config.toml
hidden_size = 64
num_attention_heads = 1
num_key_value_heads = 1
positions = "learned"
qk_norm = false
tie_word_embeddings = true
parallel_block = false
init_std_qkv = 0.0225
learning_rate = 0.0124
beta2 = 0.95
schedule = "wsd"
final_lr_fraction = 0.02
batch_tokens = 65536
Each number is 500 + 25 x the weight over its row's rms, rounded and kept within 0 to 999. Layers, rows and columns count from 0. Numbers have three digits each. The size before them is the row's rms in percent of the matrix's.

# layer 4 MLP down, 64x512, rms 0.261, rows 0-63, columns 256-383
100:502493517489470482528496518490493477503519499526474488519504519514493489530487539495494466490443503508506477509502485460509529501516417473489473539465480437515495461536515499463482531503537501509499493544496523513486488513507518511517481495513455513518566525494505512519490497526476498502501504537480478470525503480492522520532455465454489523478500506500475502523491506495504461471460
098:493490499502518483490519516499559469508531496502489463451465506489468509486522479486493467559507492458522498516524510507509507463469490460523479485512480504454459470462489487513539508498496493501484428427502476547503499506486466499489491508512478490466523489509509519499504492514503523514503532551516502474456476548461467496535583492493492509508533471493490486482492478468443506497483
103:497464503497513524514485491466513538509521470521479512465498501540541505523416488507485499490520506514453483522470513487459444502532508534493498511531519528454504527465485564514450492524508489521530468539527519469514500480521540549494486509478508504503476485487483503475459487467499518511509508547526468519458504469494475502493572485496490517509548479513507457498481490528518463512523
102:493485504484529480488513517513524465517460497497504537516580490571548487522468515498460559522537529489491502512470539497513540511521530506498498504515475550517461479490529519541476465475517487497477453514504518501499494483510488478499499501530506529495545520513466513498521476476513475494518525518527476539498475536522466477472547512489503506491547501497522494530484492483500525513465
094:510519524505489499521503467496500521546501506485493524450459479501482491464504498547517460515518527464488519526467537505496502491455534437482475478499468531492546515490518482483472465509503470490539444464502513494486462501500500528480494510458499515492511471536465487483486480497486518498504495523501511486471530498514488457538470500483503520507529457464497497519526494521539460520463
097:462481505505487535544476475453509522487510489476517502510499510490523515526483561429531514546481528478525530486538484477507510513443494483486501494472494522508529519512474528518511510530474481562490470486508541501517438481501511513507526472508504487481467539494490483495498489460522502519537502502501497455481510461476498467540525525489515498462531501453534501494488512506539519477516
096:533506496523455473505567511493483502510443492539483501491503508494507506502492463543481517514502538510533559477476516525458509536514509513492551527486489512430529494526503515554444506514515477530525484477488514490459518539466503508494507514499464516519536508506485519454507488531492519468465502513503485489561508500492525495541490508440502515443527495502476468531500501475537465505472
099:457512491513509498522505491509492515527470469522512510519501487488537504484505492457506439494528541449482505478525515549478495548514457499551491497525535568521493531515516539501536557448504481527529517487493501504530483522505496506505472498489512526504456492495524529512472449511481485529534535516488500509525498501493453468518474491501547524495516527462523512473560500477490482541488
096:492457515504501515459500531536489507498496482474530486533505497508520490476497487512508491493515495477484515497480487534473492499496530466492506498482490512566529457517508479507563448469508513506489500481512490516479472503453490509535530495496528485509537491485514456471521564513506475500482501499504468497494497506538496495476440494462511519472522438484459507484457459504533483481465
106:464469504482495518562484513490483494479459507516490508466523520527480535498497449498520492521471490515502495512491505483522528516532502497479498532508440457492511484527490507528475477503519497488503493519476496457461516512555476525482449463506524508519490435512485519502491506504474545523497507515501488450512422505517511487509505516528468494513466510488495523513499487509471475474505
104:496471494500519503569491504488522513489541550463499548500520519476509473511479491483513503498509515514493505444510512511474533515501528482468500513455524504480515534463501518497440484509508485532518450529508518503447497513505464485477489489459477475506459461494521489509492531495529563491489490517500483496520489503512526563475481471531491486538479504499482496516523510505585515492489
103:506459533497549574546462536500490504493502441510513473530530503464480498486460481519503483493492501493462444499495471487485518494519489507504456487498471506531519457489491483453532510517474503516470501480494493496459504468493474492517512499551495503498504520490529499506523506472525489510480529493536496456510482541479531480472531458524506509551460507508507458491477515499517485500517
099:469501494516522505485501546504503456441424477482470507502490480502512488496488459526465518559449472498516549492485516493482476493534489466489490486521531503466475538565499506548444418471535511488507501532500483501470550507479463504480448493513481516508554428476538513542496507471485479505479515467491524522529509498517449503506457504503506468495473465580443519513539537481530507478486
094:484489509513478523487504486551479500507457506479441476517509497476522485501450454518487467529506512528507503499498507544478513507553505484513501478476494524524465436525516512502515437475483515522499464481510547470509531492494476507492509498457518512512505452536513469437504509433476481494465504498480504484498493488490505503495525451504477534539484499501477529510510483499461554536518
098:464508480521497500517513500482446498461495461479478489471457496500478500524521520469503505485542486479471515490488502514505515494478534497512543492557475493521489484529530502503486436520494517479493460533559488470454484500505514483512495510507526501479512491505515413493502522546470482479491525478540450499565496490495476513502488458501487474522475462510545515482465523467467531522492
096:526454497511502499503510510555507478493466514531508539473528499496496483498493500467494495473517511466536453462549503511521532509455469469481573534487495508485477519492504519529439504497503449492513475497476490517540497498522554450507548483490465463510456533473500472537473503444490506505539541483489467496524513501467500469525601512487493501496483502480494477514535501492503517518454
101:438505529513481525508510504519535491499517545521543530514463512456495501478508493539523533494476498485507534564522484502496529526499523476500519496530492491519494552477501474503475539447498466511491514503474571472464494511515476476494525491473477469486549501488503507518472503429478550508505480503518504522479443510541491473512501536478453501497500532484506527477503522512519495483495
099:474465500510480501509467494474466504508523496497505526508518523480460509528513486493459516483485474477525509469537427510480477499501485536507465532510497514517537468475513489504554473505513477504501467457500542468509495472510518472489493512532502504515520528492530479511480514520505496492525505489533474543532530508522566547480520495469494464548517518467531498523468503459441510466558
096:487510509503498523521500481469500498492479509497470457534464501485504510498422472499533449508482485506471461516498516487513518477501476451497507507499504501486477534466500525534532526513518496524513456519447481464515496481505523532519455524500502497490466472495487487496497490540512504460477485493486517478509493533538496502515482463477491525473476496527517461462536456507478458479492
097:503505489515470503525498565510532490497505454503514481557515497509518509492513540508472494458474473508521493578516513454466486477512501484523531519463454499522488504439508520542509540453502483536513483494511517477497517527527477477482518503508479492488499496501486510510527507514532438542490518510442476514523484488517509478475506489569498486481496475515499530492531460461505440523511
095:464488490508485557477519485514525498510526497498510468531476492494493453481441472488543497498501483507519529507464478501535487500459445501450488505497502506536492511527476480535439469457506528539494486509500510446448501484521516536532542493493481510514478457510451506521519527521463488541502506455521490481488463493504466498511473476491447526548509496461505521488543531508492551496491
105:504491544495510505488508529526489467502486499479475540501469484489500518531462529496451513480537508508472435519514495529497540511488466532509521523476499507478471465486489535535493498509532523458541448495491504494483442472484516479533538476470486506534481481511484457509512508475461526461491514525490505444496480501538498492484515525514443501531482494502556458489497469485449545506536
102:514518535501477506487474486502444495502504479528499495478521490464497494543545507477484483500470469474522540495465557517494515495556510498487474470498485497528465455522491484465535498483497515530529439499458490491453472497511470494424479468520524471497550533477508492500480463492528482497476472531524520502493478502488516474504493537503490508459524501498516488512500516518499490492476
098:503498532503499500549472506493487511466485494502482521512527460486517481512484492506513525485515508498503537528471498443457499517505490429473470497523481494464493522544476534470513474500511503527512499546512481487487444494504451525511504456519486526470521471521472529506520467534516545513472471503489509485465503510496509512550510509507511510476512478498523501510483463495544481518480
098:498435521489506457464475461510486486486496552504467509455516530500501497511473476528494513531495530489461472492503551487464473507470508563477499519537507501492548470497538486463546477485493469479487525496499498514482503549497509477494455465482506530537493465495512485478496517487530513523486526499491484472479505508463496475455524525464472473461488562487520546466507431509453490534448
096:503463499507483523476525485504509528506517514487468513511464510481483507522513468483496515533521450503536468531480456480476490496520512452511508494504507511528483513510486499524505512480520499517449476514505503492528448470460448543504484533515502494498553473448507497511480471469502564471468457502506503484473454482495501513519515469490478505541509500503476541472521529496480557508476
104:549533485487472469503519483463483499522516465490499472555488519482445462533480505498487469484507531462495512496529501505491514529533511544491449482487521483524489512548497439543470476509512457494497464520532552510521465491500524488541480524505534499509481477478531491502516497500489521523462496490499510456524527510529570528573502496501534503489505520513563439502484496508533459490523
098:488496543520497488488464525524507506515507517455501498500497460528529533510464503482460501504511505470450454496543495476482531491531524476507445507507530509576521477512517514512529475452478530527501499486509491499523503497502498499485483528489546510494510483542502504528520485477466413502530528475509529472508510488501465497482501486494559486514496482505509489480498546504523478489514
104:501468487485520492471513506541486472463533490505504462524464505509480486481562474524520466470475527496482468508462466500477495498497508512522481506498500485500481466512472494482543516479537507466493471557506474517488506529489498484516502531522489521453512457477518477481517503493456439505488479446505462490518498527493561490459397476538489476494495493548479497504457528484444531500487
094:453485486499502487532472432461470477481473485482522439521520473491525497481478520567474506469474503471482455509466490477517521510555450482499481468534475560509498464486517479499531461519476520499459479561522514485484506488480505516479501515504511542478507505502467512481448522493484485474479521502525469502508492517531527507503471511513481529535473475523536502514487477480494543494480
096:509468565509472496530502488535485496503531514484477499507470501496535495475438483486531542486427504495505542532477480481519470514495501498488501480466488484551523475500487503516524530474496512472528478428475503487523531461519500498506434535513557471505479522482518510485488522491518503543460520516506516502500496526434518489519533480500514532484495538457515503474473471498499511523493
108:460496492491496491486518491485495476503526473479500488515515484487535479485480527472495516489500519502463481484473575521514504487474483489514533500505485532461515485451501519461507492477498487514490507510500487464498507544515530480500521470507478520516477496495458502541501518526522487486495507494470485504476497530526487482451492499481495482527531514433489512480512487473523506521526
099:503476523506496453455447500512477502492468476496473499523509477519485511505541532562469502497461483510474483438489528486454482474483504489556485504468501489483474510546465500503525436547520544519487497445516485511488522542484533490531439511488500510523457497493538468515502522468508480530474485502487540471497531539491508474485523494487487490525483484516475521498514473486507500546513
101:424512508503505477483448488506514503436522526506527519483460512487491511478512504496478491538536522490454463493484501491479519491509509513529517485498504474501480445482510492479500521495492491516477513547524489503497526534522507489477479558494506489494512515494556479520435510469508468490491515501487506480527490504452538483458496453548516510490484526534497500473507477463510533458502
097:521499505493503511485476518519478519473469507514531502500513514495496496510478467508458566518520519519465494487520490512507489500483507530491470542433483490518471474482489504499454518530452470513570460504473508494495514520516438462462465482484490495536493533495488519517501537443502504500515496494511471514480485511515482509501490508455481501503478488542517520499517529491466512467492
099:534521508496515482444489520468536499513516489487458508487525462450513460486495503499479482509520513494488454468522548491507523499466504496514520518510517513488477543482541495476460515473460493521505519484531538493528482487493528522461522508509499508534542516501492504487472503467481508521479515501534485525521558496503483539497556548473458513477540465527486519521495519457519455517465
097:486540509508532506475533443553493512500506504525541492510509508493519437437522489524467457498545518471507509509534530487502499497521503506515516470510498518519487534464483510490502479491522492501462493458487466472487505484494485499500522474512516479486467489472472503511538562489499527488539483498484479479534518503524518497475476466484515519532517517494508493500528499524522491513511
106:502509499478513455468476460464512521490503468482495483517483511466489516490563482502506501497510481507511508484508502486512514546514462488516443471499472494472505513514501498471494498553497494512478430468533537501493481464502462519500489476511497567525521480503518483457480495505506554512513490488512506468501517494507497530558502469522540493490469514491523500505502482499472518494524
106:460513516512514508490459483525526484516471488471491491530508488484527478466529524505554487480517538470492482500530538506458498480554477503544504485512474517483494499487512461444536475479536510495473469535476486490506525525436479459475501545489525493484527505496510509487513479501522454468501514486496486505499515500484489474522459508549518450519482511480507499491476534475505542542477
103:511496474499490532529476495449477521528476501510477475492478489519506475495474526458511503544508470541503507469517463515502536511488536501507491487516528504550501532509486534549510498530507491528486456444502516478535509496533552531460532478489479508429482571463530472508489484498510485449495484498520488497514488439509495499513518503510535487515544512503478484514505497520559491533479
104:455514477517489505465482525522484476442531529497457522471478543521451468456475462452500478494510506512503510521460457493497509497499494484507486537449487482527499524494508500545482525517510473485470488497500512480539483487538557463569502510471487478510484504495486514499480517400434501522490498486484484491540514510479508520507550494497525499475494486525497503487478473497478511491474
100:455471510468495460485454490494529488515505512501524493481539506520501500465549459500498492516468508501478521498500473449505470515514499485520461501487511479471472482526498503435526463443493497498470502509483533551466498474498470486508509482527479512542492513501558483527483495493484504529497495467495560517510518498500493516507528492496504474428495505576503499485515493458475542520500
097:485474510505479504468519436490501471489541527510509500523473527495488489500534500497520529496451537466512506481470502468506503478501496505518544521524510509496483478516519534544466496480509529518520476490461500520488514490484463470447477517533489510485497479462507505461453493496509447483496506504495521502519508490489469491535510505494476523487492518484485509496494502507462478472502
099:551523555523504524523467468527500506488518518486505480536494515529532500507490516520460505519475553498505546500514548502488486506527514557510500508540516494524510565498517489532516518517520457481520482528492505464484449508526476498474463476496495509511481539470505487455468548506489517496515499518483512489499479514481486505477503497499488500499493521478523480530493458458492541512538
099:502481459507490499498502445523497520489520472512487518490466521497467456471535496507504511505501505526483477505518526505482470526518482500491505516517507475471457480446490477513489487476508462455457488482498522525493462497492521512506487518522438491489547480462488448510454505463543481473505469484484503470492471535452478535503479486479513522529479493500442501491521449510522509469523
099:500503505498496484500497523517483453502495513531482502535514520513513545425513477509483467515498488506526466537469483462497468482524475523525463538474497506437515469535483471496518447510521509494472472506527508538510587537474502457518484482490510523507563474468509510485506465543490469508517494492485506516519489458471487473510510495516520496534435503508478483515494497537453488508478
104:468533488522487477537484475499487487529466524512470510530474475463466450477531488511532436498519464493542550499477486488464488478487485493492484428461470505531503501531484534525495543541499490508477492446526493435457523466494494486511513497480472519477518460486485504511482493515480539476474496500509481510505538515501498460485472483498538491498488526510512523474551507463491503477506
102:505499518472477498550488528517491482487444481505452500506518526493494481507508493514483515535538534549481483561461504511516516521497475493479502532477508501526531482496512491481474505501511465498517552551524504454477562481510580492446502492508500487529458494508498474532523524535471493545513483527493456513533464504539494495456486450515475511509497537473532536481508590543473430492510
100:487547524519515493487461499480521521524505544470508477490523498497523484497531504451498478488480492512482516503497485468523478508462512505529485494533501507507453543522497472502530469541491494506482460493448503492470472520476476506476495520477478477503479495527493471512501473523542539487513509517526473473508490499543493471531486519501497472532506524483468463485488490461481515532516
097:497459499504529483512508496508537489509486449492520521524459492499488471522522454540532475445554506500477485516444455499485503511515517452514468496478519485485455462517496477524545440501493508504504510418525537507494539520483527471561436533501479493475557449485524511495495461483470491454484517517513474450549501493483530512511411525418526477505528488482471466495503549467474468471526
110:498494508519482483494508541511543512497490480474525501504488497514515479472541533459527507475480537516503514519529484494517494519508495468474503521456482480480480516526516484495545489468514487490484495537476484525503477519504476531514507531533512495495492495465458497502517495510456484470505463500503529445529489502461471499501538458464520487529519481537471507533499519509485507511480
093:467473505523548508445478471496516478502516500467493453528499459493514530486474474547508540516513534458527497498518499484470460474515499486486507484479469504486521502555503499520476535529504528521497530551447495467454512504483497524511476513483498500553522483470514497528542495518469464504479511526454501485499519514523502552492473444542531505498480507518423533454470499521506514510473
095:534531529514470500465493504521520491505440488487492510515512483472555544516506478524477451556524470533494478503521494506522506520510487531535473508431511511501489508515509503483462454504509504511484475468534528477516527525471481515488484487480519482491460516484512522488519479518494543474490461492484514511513471503503500489562483467461540493481485508498497518471519522491523480540538
094:528486509506492447482512462497516513523523509505493555532508497490525458491511518514541498471477503487480493504508487485503488515499458510479476515487559467483520466481485529459519521488541516530519476490496507480487511489509500502508531475488445518496453509485494458516450474526495533452490497494503535489475532502547509545535457447472505499539531529466514518504477489481517495484534
100:550513506495480511510536535505485502533484519513517514475514477478518502521499485463491525461504471512537443504499542510529485495503532510508511446505461529479488529579526503519540474511481478491540493493478468430522531547527494483466484448479448474483475513503532519511476461474507499476530477489527495549499475483522495524515453507474511485495504483502531514476533498516498487512523
105:527463469517480518500522553461487495469490455455518491551426550495471476508494514497492466531551508503525500509528526508495498498478501489474463466499485558541542468505548504534514564519517479505517447492490471524507495513515509499460487518491496522497479516500484528548517498462504512465491486495470510528491502514527470439484515539512518528493501511501537460467543519441505461512456
102:499501522506500512511496457504498503509477484454530516505494525498477468510421482531548531494459489520533531477515483492479508528490506500499487456477503495504464512517517486476489514525470527516476471473433512484490509485497564516494486476493485510533509508520502485482493502490522527546511509523509483472486520566489524573514507481490498495488501520507478517530485557501539534465500
096:491514475485496457487499487555525505466526539543524465499496477541492469443470475471500495480501518479481481526505502506543480503501447499514518500477485487518466524467507503502508493498491489506507495466468493505488516540478476485571468547478494533476519468451505500516504498473461520484480485478506483465543497484493482510468457536482492478490479508504482549467530529477478462499508
099:546522459511475471522460512488500507487470472494545485480530468506552498571475510485503508526504522538481523459520505517471488490532495490522505504510511521447505500470506519497492502471496477566497460557499517477514462478490502520505521501477516510472498506462524528530474547509519540452533517551501518528460484519539489555536420506527470500447490467524483485495500544482534481510501
098:539523541535497477494513471485514440466534504537480485533485497517505524498495486497483501534500523520470453457488465528538450501556441517541511487479517494478482507502513527509485514504506452455482486516478510497561526498511521519499515508522473555530488517472530517510493472471462511478467503518472487479467513482506498501499470522537506515523505509509515484487448494536517488469507
106:516532543498487511504492485462484514503535514500427536537482516496468527517525509492510470536511487490536511478514517497501465493488523495516501503522497474507440456471524518535523508489522507515496481457499524470517537467524485522502488480499486508512484497475500500533447488534500492497466489478480486523508512491443541473505458474536565504547492513465502528490487490504554539520517
101:495541536496483488477514503454493503520530482550501496452537517471467474490531534512482477488506523501479510519447528499460489489491541494463471513489483478531493519516496486452545489500506498503498492471515495452504474522512466487467546510448544483486498501500514513525494521481472490497482518539506543467506446443470501486563543514529467480499494537498524532484497576507485527537480
104:521509517479497481509523489500485506496477447484488497516516503465537547510525484558486483483515508504508468483531501499485520568539548476489535479487483521465543492522515510507498526489520521522552496493479495527500482520523494503520508474475486560543499499454505500494513445450529504491498497481502523499503477501518465494530521470545505524514461500489543461529507509501543468486483
104:496505504495484488516448457519498502503481510476524482490507521494516523526543519496470452557523494455476501465541497480486477488505555497498466463520467508465514526437527562494530509512480540503482479536517517526505476549490462490537499504515521503502490476527516521527487540563497501521474495498555460463526520517490439483505458516515466483499535490525528469530492575500448490483463